Each number is 200 + 20 x the weight over its row's rms, rounded and kept within 0 to 999. Layers, rows and columns count from 0. The size before them is the row's rms in percent of the matrix's.

# layer 4 MLP gate, 320x128, rms 0.101, rows 52-88, columns 64-127
105,213,204,174,215,188,199,207,203,194,228,212,188,169,196,212,172,159,226,247,241,198,198,184,221,204,182,218,223,171,177,201,194,199,221,202,167,188,192,229,213,199,217,220,186,220,235,195,198,149,192,169,232,223,187,186,199,182,210,193,242,208,164,208,182
109,184,189,219,172,217,194,195,191,167,185,180,168,178,209,194,191,184,204,215,193,187,186,198,200,196,227,224,186,198,159,256,214,219,178,187,189,199,187,212,179,212,200,210,200,173,190,178,214,157,239,192,183,212,214,188,180,188,210,203,201,237,224,206,223
107,200,224,209,169,222,223,178,224,231,161,204,203,181,174,203,203,185,191,207,224,209,184,198,204,214,234,176,187,164,201,199,185,176,248,175,224,214,212,207,197,209,193,195,172,199,226,195,209,182,180,218,198,178,191,226,213,214,221,232,213,234,197,196,223
115,217,178,191,221,209,181,218,209,221,204,192,190,198,209,181,190,214,209,218,193,200,218,197,209,248,218,214,228,218,206,213,200,181,229,216,200,189,178,214,229,188,188,214,196,182,167,238,200,176,205,191,225,178,189,210,216,175,226,183,213,183,206,196,229
115,224,205,161,205,186,217,191,233,223,135,198,212,192,202,186,235,202,178,208,206,180,208,185,194,252,197,212,239,222,173,225,194,204,192,208,206,173,172,210,211,189,195,182,181,182,175,195,219,169,199,183,196,186,180,236,196,205,199,172,207,208,183,183,239
099,216,158,206,184,209,221,205,154,195,191,215,172,169,227,192,197,163,190,209,184,175,154,180,207,170,214,245,201,210,220,187,223,210,193,165,179,223,199,195,231,193,193,225,166,217,205,214,232,209,188,187,188,213,191,184,148,161,206,192,216,207,185,167,182
098,171,234,149,197,196,194,194,231,175,221,187,197,175,201,197,233,197,204,201,221,220,204,208,196,198,230,210,197,177,215,198,161,189,200,199,205,223,171,215,233,196,217,217,204,176,218,212,170,187,217,214,200,190,165,214,232,199,175,206,197,192,142,182,225
109,226,179,208,205,213,173,227,217,207,228,215,216,185,213,187,184,155,198,207,182,198,192,163,217,196,212,225,190,209,210,197,181,174,191,199,184,220,220,176,213,177,225,208,230,174,210,212,167,169,178,180,188,205,193,181,205,208,204,194,173,205,202,205,188
101,198,263,206,230,207,152,218,170,219,214,188,181,232,226,192,190,166,214,218,202,150,192,198,209,200,209,223,198,185,211,215,172,205,191,229,180,212,171,206,213,203,216,214,210,196,214,233,187,176,198,174,238,206,172,166,206,208,214,208,205,207,193,204,194
107,210,195,210,206,235,204,202,173,214,212,221,196,184,205,208,206,202,196,201,210,183,187,187,216,221,201,208,192,164,199,198,207,197,195,208,175,203,198,199,185,219,210,197,187,154,195,191,221,178,254,184,194,187,190,178,206,171,176,203,189,225,208,220,215
106,221,211,201,181,216,203,166,193,201,218,204,191,218,214,207,201,209,172,217,204,199,175,220,211,190,183,232,206,214,208,182,203,207,223,215,202,189,196,199,223,181,193,210,192,221,197,166,190,185,203,186,191,208,195,188,212,205,177,168,191,198,200,183,202
096,227,169,206,184,177,171,188,224,207,183,194,190,226,182,209,210,167,220,215,212,191,194,221,200,187,183,198,214,215,206,205,191,181,197,187,225,200,177,192,181,231,210,208,203,197,219,187,195,198,189,182,194,218,226,178,228,184,225,181,224,206,190,175,217
101,194,212,241,181,269,217,192,216,191,197,181,186,201,182,192,188,207,209,227,194,191,206,206,205,197,196,169,195,221,197,252,182,208,223,199,225,199,174,234,239,206,214,195,233,208,209,173,206,205,181,198,210,189,196,211,204,162,196,208,233,215,215,211,212
097,198,197,179,175,207,214,197,203,199,172,242,238,222,198,204,184,223,185,231,234,214,206,201,214,200,180,179,178,157,218,226,172,212,214,222,205,196,201,188,202,165,200,174,183,154,212,216,190,185,210,202,204,144,181,194,217,207,142,177,176,223,150,187,178
091,201,204,177,190,223,207,202,167,190,222,204,170,210,169,161,208,213,207,194,206,199,204,201,202,204,211,175,199,201,158,175,195,222,191,205,200,209,232,201,197,196,192,220,210,216,225,168,235,243,219,221,193,206,213,209,201,200,190,255,206,232,212,176,219
105,184,201,186,212,164,151,235,207,205,168,217,201,194,201,198,239,172,210,192,239,205,169,188,205,176,190,197,202,191,241,173,193,194,203,195,190,220,182,220,209,201,203,187,171,210,194,189,208,219,201,165,184,171,164,189,168,203,193,161,216,202,186,170,221
085,191,218,197,191,235,199,208,215,177,190,204,204,211,191,203,202,200,204,203,176,203,210,220,232,208,217,224,191,208,179,191,190,235,202,199,199,200,181,172,192,236,221,196,224,226,181,163,217,201,229,221,201,204,164,194,236,221,213,195,224,217,186,226,211
093,201,212,221,189,244,161,191,194,188,194,205,236,201,216,213,226,184,199,216,236,206,210,189,187,189,216,198,198,215,192,219,191,187,189,171,197,255,222,224,221,179,218,187,219,212,207,182,158,169,215,197,171,164,213,203,216,219,182,229,207,210,165,187,211
083,180,179,194,205,193,211,200,179,149,157,215,194,178,224,172,187,222,198,210,181,211,207,212,195,179,187,195,192,175,180,220,215,179,191,189,176,208,230,167,162,191,180,191,211,176,196,227,221,205,178,184,212,179,211,164,189,192,206,169,202,221,189,180,225
090,234,158,201,184,193,211,229,191,175,201,198,230,202,206,216,201,204,198,193,190,197,213,192,232,222,163,197,228,205,238,168,254,227,205,210,242,195,205,180,185,184,181,238,201,201,192,212,230,175,190,195,221,191,218,195,187,182,213,186,214,210,178,176,198
117,193,236,196,199,191,212,219,251,188,210,177,190,173,203,182,208,212,219,183,250,198,215,194,194,210,177,196,198,172,220,206,155,225,190,166,200,213,192,225,193,194,205,202,215,231,190,222,198,199,256,147,199,191,206,213,176,175,192,228,207,197,192,180,198
105,219,196,217,200,241,177,197,202,170,186,193,206,203,187,232,225,185,204,208,179,196,212,180,230,186,199,183,196,210,191,207,165,191,229,183,198,236,174,237,199,180,197,170,216,251,183,186,204,188,209,187,203,186,222,182,226,204,207,203,189,170,190,194,181
121,209,215,186,201,230,194,211,180,187,158,214,215,208,187,203,195,189,204,206,195,168,199,185,214,187,226,207,197,215,221,220,198,179,176,206,194,205,203,184,270,177,198,175,232,194,187,228,212,215,200,192,189,195,127,192,228,202,208,197,185,225,197,195,207
112,186,169,217,220,186,190,163,161,226,198,176,201,187,197,229,227,179,192,202,205,209,207,185,215,207,203,170,216,218,189,190,181,183,206,202,181,223,135,197,187,204,247,193,165,201,195,204,210,187,197,189,207,175,170,199,218,195,242,199,239,185,207,208,200
102,214,207,157,158,225,197,184,203,171,223,187,204,186,202,200,236,205,220,199,207,214,207,178,200,223,215,198,207,218,192,217,181,242,177,203,206,197,194,222,192,178,189,182,227,226,208,187,216,184,250,192,202,188,176,171,162,185,195,214,197,222,198,193,163
082,191,219,166,215,219,215,197,156,149,165,202,201,200,234,188,181,230,205,228,210,204,202,214,244,191,219,221,193,192,170,236,222,191,205,212,203,213,187,177,217,202,207,185,190,190,213,169,197,206,216,192,234,191,190,165,199,212,165,189,218,197,192,183,227
075,197,180,199,202,171,167,185,212,198,206,202,179,176,199,225,177,241,190,213,193,188,169,218,203,214,168,233,214,213,208,233,164,224,185,210,201,200,168,175,239,191,222,202,197,228,212,235,175,216,210,184,226,194,181,189,230,203,215,211,196,171,181,193,173
099,189,214,191,192,197,227,196,205,215,194,220,172,152,212,198,220,168,197,231,201,193,211,207,190,203,233,173,203,255,178,195,206,160,204,205,201,213,187,196,212,179,191,212,185,217,200,201,208,217,229,186,175,143,214,206,192,194,236,215,205,196,210,192,234
095,211,201,193,192,191,187,162,222,191,219,207,197,178,181,229,249,178,223,223,208,210,206,204,236,200,209,198,206,197,215,243,193,208,228,173,208,192,215,204,197,198,203,184,163,195,222,179,197,213,185,212,192,197,175,210,190,173,166,195,234,212,214,187,185
081,207,214,200,212,205,148,194,226,172,198,229,237,202,183,200,202,159,214,201,199,205,164,197,193,175,180,183,202,238,205,177,167,204,203,215,186,196,158,207,201,217,216,181,187,209,206,209,188,215,166,158,173,178,187,227,229,207,233,188,198,185,212,224,204
098,168,183,200,174,237,198,186,186,176,168,190,208,202,219,233,190,206,209,209,224,177,213,238,214,219,206,198,205,209,180,185,184,183,179,216,224,211,184,205,200,167,174,205,194,199,221,199,180,186,181,195,173,189,203,209,193,194,229,171,217,223,181,209,196
093,212,159,199,219,191,198,204,174,196,218,196,231,195,226,191,216,224,188,209,197,191,181,163,224,244,230,220,220,197,200,248,199,230,218,214,195,212,202,202,197,210,187,234,225,205,220,217,218,170,229,156,168,204,187,175,232,175,237,236,226,213,187,186,197
110,224,190,187,191,191,188,236,169,190,204,179,164,172,223,190,166,161,195,226,219,170,191,155,225,217,221,210,221,204,227,213,197,199,203,191,149,192,189,214,195,194,206,237,195,183,214,189,187,181,199,166,209,196,228,191,207,167,231,189,160,231,216,234,204
100,230,193,178,220,185,208,216,198,190,188,205,174,222,213,203,210,205,228,199,237,217,177,185,210,218,192,150,189,230,241,222,229,205,169,201,189,205,204,201,185,178,222,202,171,182,244,206,181,183,225,223,196,188,203,214,227,215,190,215,208,210,209,182,151
109,230,219,228,181,212,201,190,188,200,212,212,199,227,201,195,233,188,211,203,216,200,205,185,231,212,200,178,215,195,172,181,185,186,195,162,221,162,183,204,215,195,206,167,218,194,205,207,191,171,196,208,198,201,191,174,197,218,207,207,203,201,225,222,225
099,202,218,192,220,194,185,192,205,198,197,198,165,175,196,177,222,190,185,209,203,202,170,230,195,200,190,173,150,190,184,228,166,196,197,238,210,192,157,215,233,227,211,200,185,183,205,181,253,200,193,212,199,193,164,201,201,173,255,218,195,235,181,212,199
093,222,209,201,195,195,179,208,165,190,258,188,197,208,209,229,196,157,192,199,192,185,156,186,209,235,176,198,178,202,207,190,194,184,181,189,191,202,179,188,191,224,250,207,200,176,189,198,237,168,202,188,215,214,187,194,198,191,206,189,236,190,205,203,197
# layer 4 MLP up, 320x128, rms 0.0966, rows 52-87, columns 64-127
104,173,184,212,207,182,206,217,209,229,192,233,201,205,193,209,205,179,207,197,190,179,186,227,193,216,177,195,185,206,177,188,212,213,184,172,209,218,209,233,157,187,172,230,215,222,171,177,188,219,218,196,178,186,164,188,190,217,190,207,197,222,250,208,172
113,174,196,224,219,151,198,219,220,244,200,198,188,202,191,184,212,194,202,189,173,156,191,219,211,171,212,209,178,176,196,217,226,206,241,208,193,187,215,214,232,233,207,205,169,161,197,202,201,212,196,175,188,242,183,203,178,214,224,192,232,235,242,205,202
104,178,182,203,184,213,212,199,192,201,189,177,182,193,213,181,200,197,170,192,212,207,202,219,201,211,216,217,206,194,184,236,225,195,244,194,225,184,204,205,171,206,154,201,187,232,210,202,231,197,161,217,217,191,206,230,196,226,238,255,227,212,226,176,192
116,180,210,173,170,194,210,211,162,201,202,215,172,179,181,178,200,216,200,192,217,227,187,202,200,187,219,186,178,167,193,201,198,202,239,170,200,199,157,219,177,191,180,229,193,210,198,189,199,203,236,246,207,186,199,211,196,189,155,221,245,198,180,218,255
108,202,176,159,217,197,178,185,208,207,174,220,186,228,193,164,187,195,182,205,192,211,236,206,174,192,217,237,263,220,192,188,195,199,194,183,216,170,216,190,218,194,178,168,189,227,209,220,198,177,177,185,221,209,201,251,202,233,195,202,185,202,188,194,217
095,226,217,196,217,202,219,207,221,204,184,193,224,224,209,213,215,258,216,223,215,203,210,227,232,247,173,190,215,194,161,192,167,174,173,228,191,202,211,190,205,173,181,208,223,198,219,215,181,183,168,162,175,188,185,208,227,199,196,213,189,184,190,227,226
100,183,199,178,198,207,214,209,214,200,231,163,188,192,187,180,188,240,188,178,220,216,221,212,217,214,232,225,213,187,201,221,194,206,175,201,230,206,182,179,219,195,182,204,224,204,174,199,200,200,214,216,236,201,185,227,216,206,165,218,201,169,191,160,189
112,216,205,184,189,212,181,259,240,209,245,222,238,179,174,184,203,192,174,201,194,213,219,188,203,208,199,239,185,196,187,204,193,251,209,186,195,199,192,212,219,214,206,183,232,193,191,187,205,203,205,231,217,222,202,184,221,222,199,218,181,217,193,175,176
106,193,172,194,175,177,246,206,206,190,193,195,204,143,188,198,196,221,178,218,220,202,200,197,177,202,176,172,204,222,182,171,195,214,190,179,192,187,209,184,169,163,177,191,207,225,223,180,196,191,203,193,221,224,230,220,181,187,193,206,202,194,241,181,166
111,217,193,208,180,150,213,205,231,199,194,220,216,197,205,222,207,195,203,212,205,207,225,229,183,187,226,177,210,215,186,163,184,211,179,208,211,201,189,201,215,187,210,211,211,212,210,208,187,190,204,211,222,196,208,222,212,205,238,200,177,202,180,172,195
116,251,196,200,235,182,190,197,217,169,197,237,223,216,198,186,182,179,204,204,197,173,191,184,241,190,176,211,182,192,214,202,192,186,213,196,164,201,246,218,230,209,210,204,176,209,204,215,179,178,174,180,223,193,184,207,200,189,212,176,201,192,182,211,194
092,191,187,246,204,191,192,214,186,221,194,200,167,228,193,210,203,208,223,192,189,209,215,203,204,191,172,209,228,223,214,194,228,191,220,174,220,196,167,178,203,254,188,183,218,223,204,203,185,230,179,208,213,194,198,179,223,221,222,195,228,217,199,165,197
098,220,185,194,188,212,195,218,210,249,178,256,210,227,184,228,203,211,215,178,185,208,162,188,205,217,203,209,181,171,230,159,187,158,146,215,185,206,204,193,212,226,187,156,172,186,173,196,197,213,155,222,178,186,186,201,176,207,178,189,182,197,185,188,196
095,206,218,215,210,191,193,221,224,217,221,187,177,171,214,206,226,150,203,215,194,184,197,220,174,176,237,207,183,220,183,186,200,196,190,170,202,182,204,201,206,199,202,215,220,190,227,163,213,197,210,194,167,226,189,183,206,189,253,203,209,215,226,209,218
101,201,239,161,171,222,188,195,217,212,195,209,204,196,197,201,228,190,198,197,199,194,207,201,197,206,230,220,182,179,214,152,192,190,202,191,215,223,201,193,198,209,189,216,192,210,223,194,224,240,178,204,149,193,188,203,189,209,178,233,199,219,201,148,216
098,200,202,193,179,241,207,179,190,197,217,177,202,196,206,236,207,211,203,248,184,195,211,224,228,212,167,218,212,196,175,213,171,202,175,196,205,197,187,216,204,196,213,229,194,187,213,212,203,188,177,226,174,238,219,207,186,211,205,223,187,190,195,217,180
087,227,205,210,220,229,196,215,205,210,182,193,214,194,163,209,189,210,222,208,178,195,154,185,213,208,208,218,183,210,184,205,159,182,196,220,193,195,225,180,200,210,235,201,213,201,217,206,171,216,204,218,196,236,179,192,209,168,197,158,194,206,189,243,242
094,185,192,208,192,207,257,225,152,227,200,191,184,170,198,190,205,227,213,212,185,211,208,211,194,195,174,191,202,227,186,213,171,212,214,200,208,171,177,215,176,173,191,158,190,211,207,202,188,191,204,194,205,201,205,200,223,188,177,187,159,205,179,215,170
085,191,182,213,209,186,185,219,221,233,206,247,233,201,207,208,210,172,197,222,214,200,213,220,184,176,218,187,213,193,199,187,194,206,160,177,197,199,206,238,184,214,193,201,198,150,166,211,219,234,196,184,189,166,171,200,173,207,195,164,201,207,205,183,182
085,182,232,200,237,187,206,201,172,203,211,181,170,165,212,171,206,203,210,198,183,176,248,190,208,204,238,211,191,163,158,207,177,168,200,169,185,172,199,221,212,207,203,171,204,193,172,170,166,200,201,199,195,217,200,202,246,221,214,181,163,195,217,231,194
111,208,218,209,226,153,183,205,207,222,234,173,204,226,173,142,192,197,208,164,217,166,234,194,184,200,178,207,203,164,217,192,195,218,207,180,201,195,158,218,223,203,201,177,218,209,175,215,188,227,216,163,232,187,168,198,175,179,188,202,212,208,226,172,204
102,176,215,175,180,194,217,206,222,226,228,216,200,219,201,196,179,208,217,202,205,205,210,234,165,212,205,196,179,188,229,168,192,216,183,206,230,176,244,172,196,212,176,198,194,173,209,205,235,235,167,220,193,203,195,226,160,209,176,171,191,234,212,183,226
128,228,185,222,246,200,204,190,195,222,203,194,183,234,198,195,180,212,184,204,189,143,175,161,227,215,201,205,209,190,199,211,227,232,211,245,175,178,193,188,196,194,203,187,196,206,236,231,184,181,207,196,198,214,170,204,240,183,204,183,192,190,191,224,148
107,195,209,177,180,216,265,222,189,201,210,214,190,212,190,175,185,193,204,229,209,196,176,242,198,218,156,214,193,216,206,241,207,218,193,197,221,193,230,215,199,173,171,235,222,168,200,196,190,188,206,191,181,217,184,214,181,174,189,191,175,229,200,195,218
091,194,216,176,187,217,194,216,200,159,188,162,212,201,205,163,211,223,212,176,184,209,224,177,200,216,200,220,227,225,208,219,208,197,191,205,200,200,186,206,197,189,167,199,223,218,185,209,203,234,213,177,191,220,176,187,154,206,182,211,210,197,232,225,188
081,194,200,188,213,171,194,196,157,184,203,231,187,212,212,169,156,209,208,219,182,183,191,176,198,225,212,198,208,170,205,218,185,201,230,215,144,209,217,193,189,200,204,206,226,207,203,182,149,211,168,177,190,211,196,158,255,208,213,204,223,211,206,190,196
073,217,178,197,200,185,208,211,204,196,218,178,180,193,232,186,193,234,165,175,194,211,214,201,190,210,190,188,206,169,196,217,178,193,210,215,158,189,226,159,181,204,194,216,227,179,172,210,191,182,203,187,203,184,218,171,211,209,232,240,193,216,228,169,207
096,226,194,225,212,185,207,220,204,188,197,207,184,213,199,182,217,206,186,179,207,224,214,219,178,169,249,209,194,231,205,166,238,194,214,180,231,222,190,212,199,211,193,229,195,243,200,184,207,217,203,180,188,176,211,217,221,178,248,211,187,196,239,187,211
086,200,191,213,221,176,192,203,189,244,183,229,202,221,200,208,186,205,202,190,210,169,188,174,158,192,210,169,172,185,187,189,203,195,182,219,183,218,164,209,197,219,230,218,243,188,213,219,194,181,211,205,193,191,209,210,198,214,237,191,181,212,165,210,196
085,200,174,219,213,198,232,222,189,199,211,182,219,175,185,184,189,176,197,203,204,223,208,212,205,159,219,175,219,201,224,186,199,200,207,187,187,180,222,184,170,183,176,215,190,186,211,188,162,207,207,186,206,187,174,217,231,155,226,207,181,232,217,204,193
094,242,217,162,228,183,211,212,221,207,209,207,187,190,202,190,209,191,202,215,201,206,214,164,201,192,196,225,188,224,195,210,213,215,222,154,161,218,180,206,197,221,217,188,202,218,231,202,228,171,207,182,217,193,189,178,224,194,166,235,215,172,188,187,218
099,208,180,184,213,204,170,153,194,161,188,201,237,196,236,210,220,200,180,248,220,202,188,187,230,193,217,212,196,174,201,220,222,220,179,195,207,203,190,212,203,196,186,211,220,217,160,216,230,182,226,177,192,218,196,183,211,193,220,212,243,207,171,135,221
108,182,169,217,194,217,200,181,201,209,192,155,184,216,193,178,194,153,229,163,208,213,203,193,179,217,200,194,188,207,205,251,196,221,252,177,189,192,206,199,227,171,204,212,213,166,209,228,232,227,210,205,191,208,172,207,209,182,190,186,196,243,182,205,226
098,225,204,207,195,210,237,170,185,231,198,201,194,173,221,196,209,196,189,195,207,143,204,214,201,181,219,229,206,200,158,222,187,214,237,194,177,201,156,180,195,188,224,215,204,201,199,198,205,208,169,189,207,195,183,184,189,179,206,186,204,179,181,207,213
111,214,217,233,188,201,195,183,191,178,224,184,196,232,220,178,212,204,191,179,175,186,227,175,233,220,208,210,226,208,191,219,218,205,200,195,227,135,179,184,206,217,203,193,200,194,197,213,176,212,180,223,215,220,184,186,201,214,206,235,228,185,258,216,199
089,237,200,202,267,226,192,198,181,198,202,181,190,197,228,188,188,193,205,227,170,185,200,209,223,189,189,232,209,211,215,190,185,189,180,203,182,200,186,198,220,198,193,209,203,189,181,175,170,209,193,154,210,222,165,166,203,189,179,197,192,216,191,210,194
# layer 4 MLP down (transposed), 320x128, rms 0.0917, rows 52-87, columns 64-127
105,166,224,214,207,220,174,200,207,220,192,191,201,200,215,172,207,197,199,205,224,192,250,167,208,197,208,204,202,195,219,187,179,216,214,194,177,178,167,204,198,183,193,176,194,177,209,201,181,157,192,193,231,193,202,200,216,218,182,167,250,180,128,213,192
114,228,206,204,209,171,164,190,171,221,196,211,240,228,221,191,195,178,178,155,202,213,176,203,171,213,180,223,201,213,229,151,179,164,235,204,200,195,207,191,205,187,195,217,166,214,180,177,216,238,158,213,214,187,188,187,184,227,195,190,227,198,190,247,185
106,162,202,204,195,232,207,167,175,210,210,176,168,195,172,150,194,203,181,160,206,237,210,216,199,188,213,203,220,224,210,234,209,223,219,188,226,200,213,207,208,211,165,191,196,204,195,205,194,208,161,201,204,192,223,217,204,221,213,223,234,188,213,210,196
113,218,176,188,228,185,201,197,207,189,226,214,198,184,220,172,203,215,217,208,190,184,213,196,236,239,218,218,224,173,205,207,178,164,228,207,179,215,235,196,209,217,224,202,228,192,214,212,197,209,203,183,204,193,182,197,193,187,207,214,200,228,173,193,200
116,190,185,175,184,189,190,202,184,195,190,210,205,229,178,203,113,204,199,205,185,218,203,204,171,152,224,191,208,240,204,200,190,197,194,189,214,173,206,200,212,213,180,194,182,205,163,232,183,220,227,226,225,172,209,235,226,225,190,225,194,193,169,188,207
097,211,180,197,178,186,215,180,209,201,189,214,204,185,219,188,185,183,178,210,246,178,176,197,199,174,221,224,204,213,225,207,206,226,193,187,186,200,178,241,197,197,228,201,198,175,198,202,207,190,186,176,199,189,197,181,183,194,211,185,206,241,182,180,205
107,202,189,180,214,189,186,199,195,162,242,172,203,201,201,175,243,200,209,186,205,204,209,199,192,210,231,220,234,187,198,203,213,193,224,219,200,196,222,196,218,217,191,215,213,172,210,204,183,233,190,228,216,194,214,250,231,199,179,200,203,172,150,199,202
111,177,188,206,227,189,204,144,174,212,180,156,151,217,198,217,171,210,218,193,190,186,214,207,192,216,176,150,191,198,173,219,202,193,199,238,205,206,193,183,179,193,164,228,177,207,190,210,216,224,201,168,200,198,189,194,218,180,214,166,237,182,210,200,224
107,170,211,215,207,220,204,204,202,195,194,219,182,218,232,203,230,165,211,193,153,219,216,168,225,238,195,241,189,170,195,208,198,187,228,216,199,236,190,199,199,226,218,227,185,203,190,162,194,196,238,216,180,187,155,180,231,244,220,189,224,222,174,213,235
107,208,193,208,198,215,224,193,193,188,201,222,205,184,171,225,176,215,228,207,222,197,209,145,202,213,206,185,213,168,206,203,201,174,199,187,203,218,215,191,200,207,213,196,187,201,197,199,193,176,228,232,206,187,194,185,222,185,184,203,208,200,182,218,217
114,185,176,195,173,183,235,200,204,193,195,220,203,188,195,190,184,192,205,173,181,190,206,189,209,221,207,165,194,214,202,228,197,200,191,178,219,197,215,219,203,211,209,187,189,179,184,223,185,213,194,230,196,198,190,208,187,213,213,222,216,204,206,241,187
095,189,206,206,188,201,180,228,173,210,187,188,203,202,197,162,177,198,216,182,194,183,197,211,180,181,186,218,221,217,228,210,190,204,224,176,215,127,209,192,191,215,193,185,198,209,221,174,187,219,171,195,203,244,224,184,197,179,210,206,212,194,209,205,201
092,204,200,211,182,218,214,219,214,224,177,229,201,220,194,246,265,168,189,170,233,200,180,185,234,223,200,210,223,194,204,202,184,198,182,211,212,271,217,196,219,185,186,199,191,202,155,200,223,171,179,160,183,189,175,221,202,181,205,204,207,209,206,185,191
095,225,210,152,215,212,230,227,233,202,193,219,199,182,211,249,223,161,215,215,192,171,187,195,218,202,201,197,180,194,180,230,183,202,196,196,162,219,202,212,199,157,189,213,223,196,240,185,185,163,209,180,177,194,199,182,198,184,191,197,191,236,196,206,246
100,192,181,200,203,207,210,194,179,199,215,191,182,212,186,225,211,214,204,206,209,211,209,156,193,179,207,177,191,185,164,192,200,197,221,192,206,193,232,209,187,229,209,175,205,201,215,176,230,243,216,202,204,181,254,211,220,192,193,225,192,195,213,186,182
111,183,194,199,169,199,207,188,207,199,205,202,178,173,222,223,209,189,216,206,228,201,155,212,204,203,217,189,211,190,215,200,208,204,190,183,171,244,179,210,200,190,200,224,202,181,191,155,220,209,187,196,177,173,178,137,188,210,208,184,200,215,168,183,201
085,195,208,201,183,176,179,173,177,199,221,180,190,203,196,213,178,165,199,191,197,233,203,197,146,229,202,206,192,206,203,224,213,196,238,180,216,166,206,186,191,169,187,227,183,184,185,220,205,196,183,216,199,230,209,184,189,199,201,197,200,178,220,196,206
097,187,182,221,195,231,228,192,178,185,215,204,186,184,182,207,238,191,209,214,223,194,204,195,216,210,180,187,217,219,195,204,185,195,181,199,217,168,206,213,184,192,194,159,200,218,199,216,195,195,206,186,237,199,205,194,208,224,170,192,190,198,177,223,192
080,206,170,208,203,200,182,214,163,192,229,236,203,173,229,224,223,192,219,236,205,227,226,218,223,171,212,193,227,208,206,213,231,219,193,193,174,170,219,195,196,186,190,215,215,190,199,195,218,238,157,217,195,190,182,183,218,195,198,217,166,204,247,215,227
081,222,213,171,178,212,185,190,209,236,181,182,218,193,182,216,173,213,213,206,245,196,208,177,187,202,251,208,170,186,180,222,217,188,200,177,170,252,204,198,215,199,215,214,176,196,187,177,154,213,222,219,190,208,200,203,192,214,185,187,199,208,187,199,228
112,197,203,214,223,202,163,205,219,196,214,202,196,226,164,203,160,185,216,192,165,185,219,205,182,171,188,233,183,178,211,193,201,200,236,217,246,175,180,161,201,220,207,194,184,189,212,240,180,256,206,183,209,208,216,212,212,216,179,189,187,196,186,231,216
094,182,229,198,156,207,151,205,213,190,186,201,195,176,176,222,207,192,215,208,199,203,217,212,203,243,226,187,200,217,197,194,171,203,173,240,205,276,208,168,220,210,183,197,191,214,205,199,224,203,199,188,183,208,182,181,206,194,227,195,184,212,212,195,184
128,230,177,235,200,191,203,200,216,196,251,171,183,206,210,168,226,209,185,188,224,214,182,192,211,205,162,191,196,202,177,193,203,227,207,195,198,195,190,198,180,224,204,209,186,208,191,194,200,184,199,209,208,229,266,175,192,204,184,192,211,161,214,191,192
109,167,222,203,190,191,191,174,196,208,191,192,196,169,193,214,239,174,244,191,178,219,214,152,195,207,203,190,214,216,224,189,203,205,223,238,195,240,186,181,181,209,206,198,166,195,238,197,219,201,207,198,212,214,196,198,212,206,221,202,207,211,186,209,195
096,204,201,201,207,224,177,201,212,198,193,207,224,216,233,172,157,202,205,191,196,176,195,208,189,198,191,230,210,203,235,219,216,196,214,184,245,131,178,186,219,209,197,199,198,185,218,194,174,252,159,188,206,242,197,204,173,207,200,181,197,204,197,201,178
088,210,215,213,180,191,197,214,227,215,214,197,178,183,182,203,218,142,180,178,165,189,196,178,162,214,169,182,200,189,209,192,187,202,202,157,186,217,218,224,186,211,223,230,193,232,194,224,207,169,171,198,170,210,234,230,195,206,222,227,216,219,175,209,194
075,200,221,220,191,209,226,202,207,173,197,225,210,202,182,224,212,169,234,244,196,181,223,151,205,230,222,203,191,240,178,183,208,182,196,166,219,215,213,212,211,189,193,182,188,207,244,202,202,203,211,199,200,194,215,215,173,229,168,163,208,190,186,212,188
102,227,188,232,202,190,208,181,189,203,241,179,190,209,180,188,107,217,163,200,189,196,214,213,176,201,184,209,210,239,209,184,208,207,198,228,223,135,191,230,192,190,205,203,231,215,168,209,155,238,201,200,219,192,212,216,210,202,244,218,194,189,219,188,189
092,195,199,213,196,173,207,214,212,242,194,196,189,218,187,197,198,210,173,186,191,183,190,201,171,188,224,180,213,213,178,172,205,202,177,223,189,230,191,206,181,226,201,197,201,188,183,215,167,160,237,210,195,179,218,189,207,208,224,208,211,200,176,203,221
085,218,191,204,225,168,209,206,190,215,197,191,174,207,210,174,150,224,194,188,196,187,209,228,193,217,196,226,201,179,219,213,221,186,209,223,257,203,211,230,242,225,189,206,187,197,216,164,229,183,239,208,223,224,208,211,189,198,161,185,189,196,194,210,191
100,218,211,179,201,225,213,211,219,217,191,186,215,182,228,215,224,197,230,214,203,208,214,186,224,234,215,197,191,205,228,196,235,212,184,150,186,146,174,217,201,172,203,210,189,193,191,191,201,183,199,172,199,163,201,217,217,182,207,215,226,189,188,181,197
097,201,204,212,208,204,206,200,181,223,203,200,203,224,183,190,254,228,183,173,215,204,184,193,222,206,184,201,198,197,198,215,190,207,227,205,244,192,218,202,213,210,184,189,218,210,212,214,225,200,208,194,186,198,187,196,221,176,192,203,186,221,189,197,189
110,213,221,161,204,188,221,196,211,197,207,238,202,190,222,227,185,220,191,248,178,210,192,228,238,166,199,179,210,199,200,175,205,164,186,229,210,195,214,203,207,250,173,165,179,240,215,174,202,187,193,216,228,235,199,185,200,199,194,204,201,219,256,213,209
098,186,203,223,206,184,211,222,206,214,203,204,223,165,208,205,217,185,214,206,188,178,196,173,250,209,228,212,231,159,206,186,198,195,189,180,220,229,215,230,181,235,182,181,224,200,212,184,223,167,223,163,227,198,217,214,210,170,219,189,228,217,218,230,207
115,190,215,204,200,218,189,204,203,208,182,212,192,210,206,127,145,208,185,203,209,207,196,213,203,205,217,209,218,199,189,199,210,198,205,188,187,146,191,199,181,197,182,212,186,192,203,183,186,200,179,199,219,198,218,183,188,191,237,202,202,158,207,221,189
098,201,207,193,197,208,204,204,170,193,227,220,233,205,197,207,150,184,245,191,179,213,212,206,187,183,211,219,210,228,205,169,206,212,171,182,204,234,187,158,171,183,182,194,215,183,176,223,204,228,211,221,178,204,207,188,190,211,141,207,185,173,252,177,209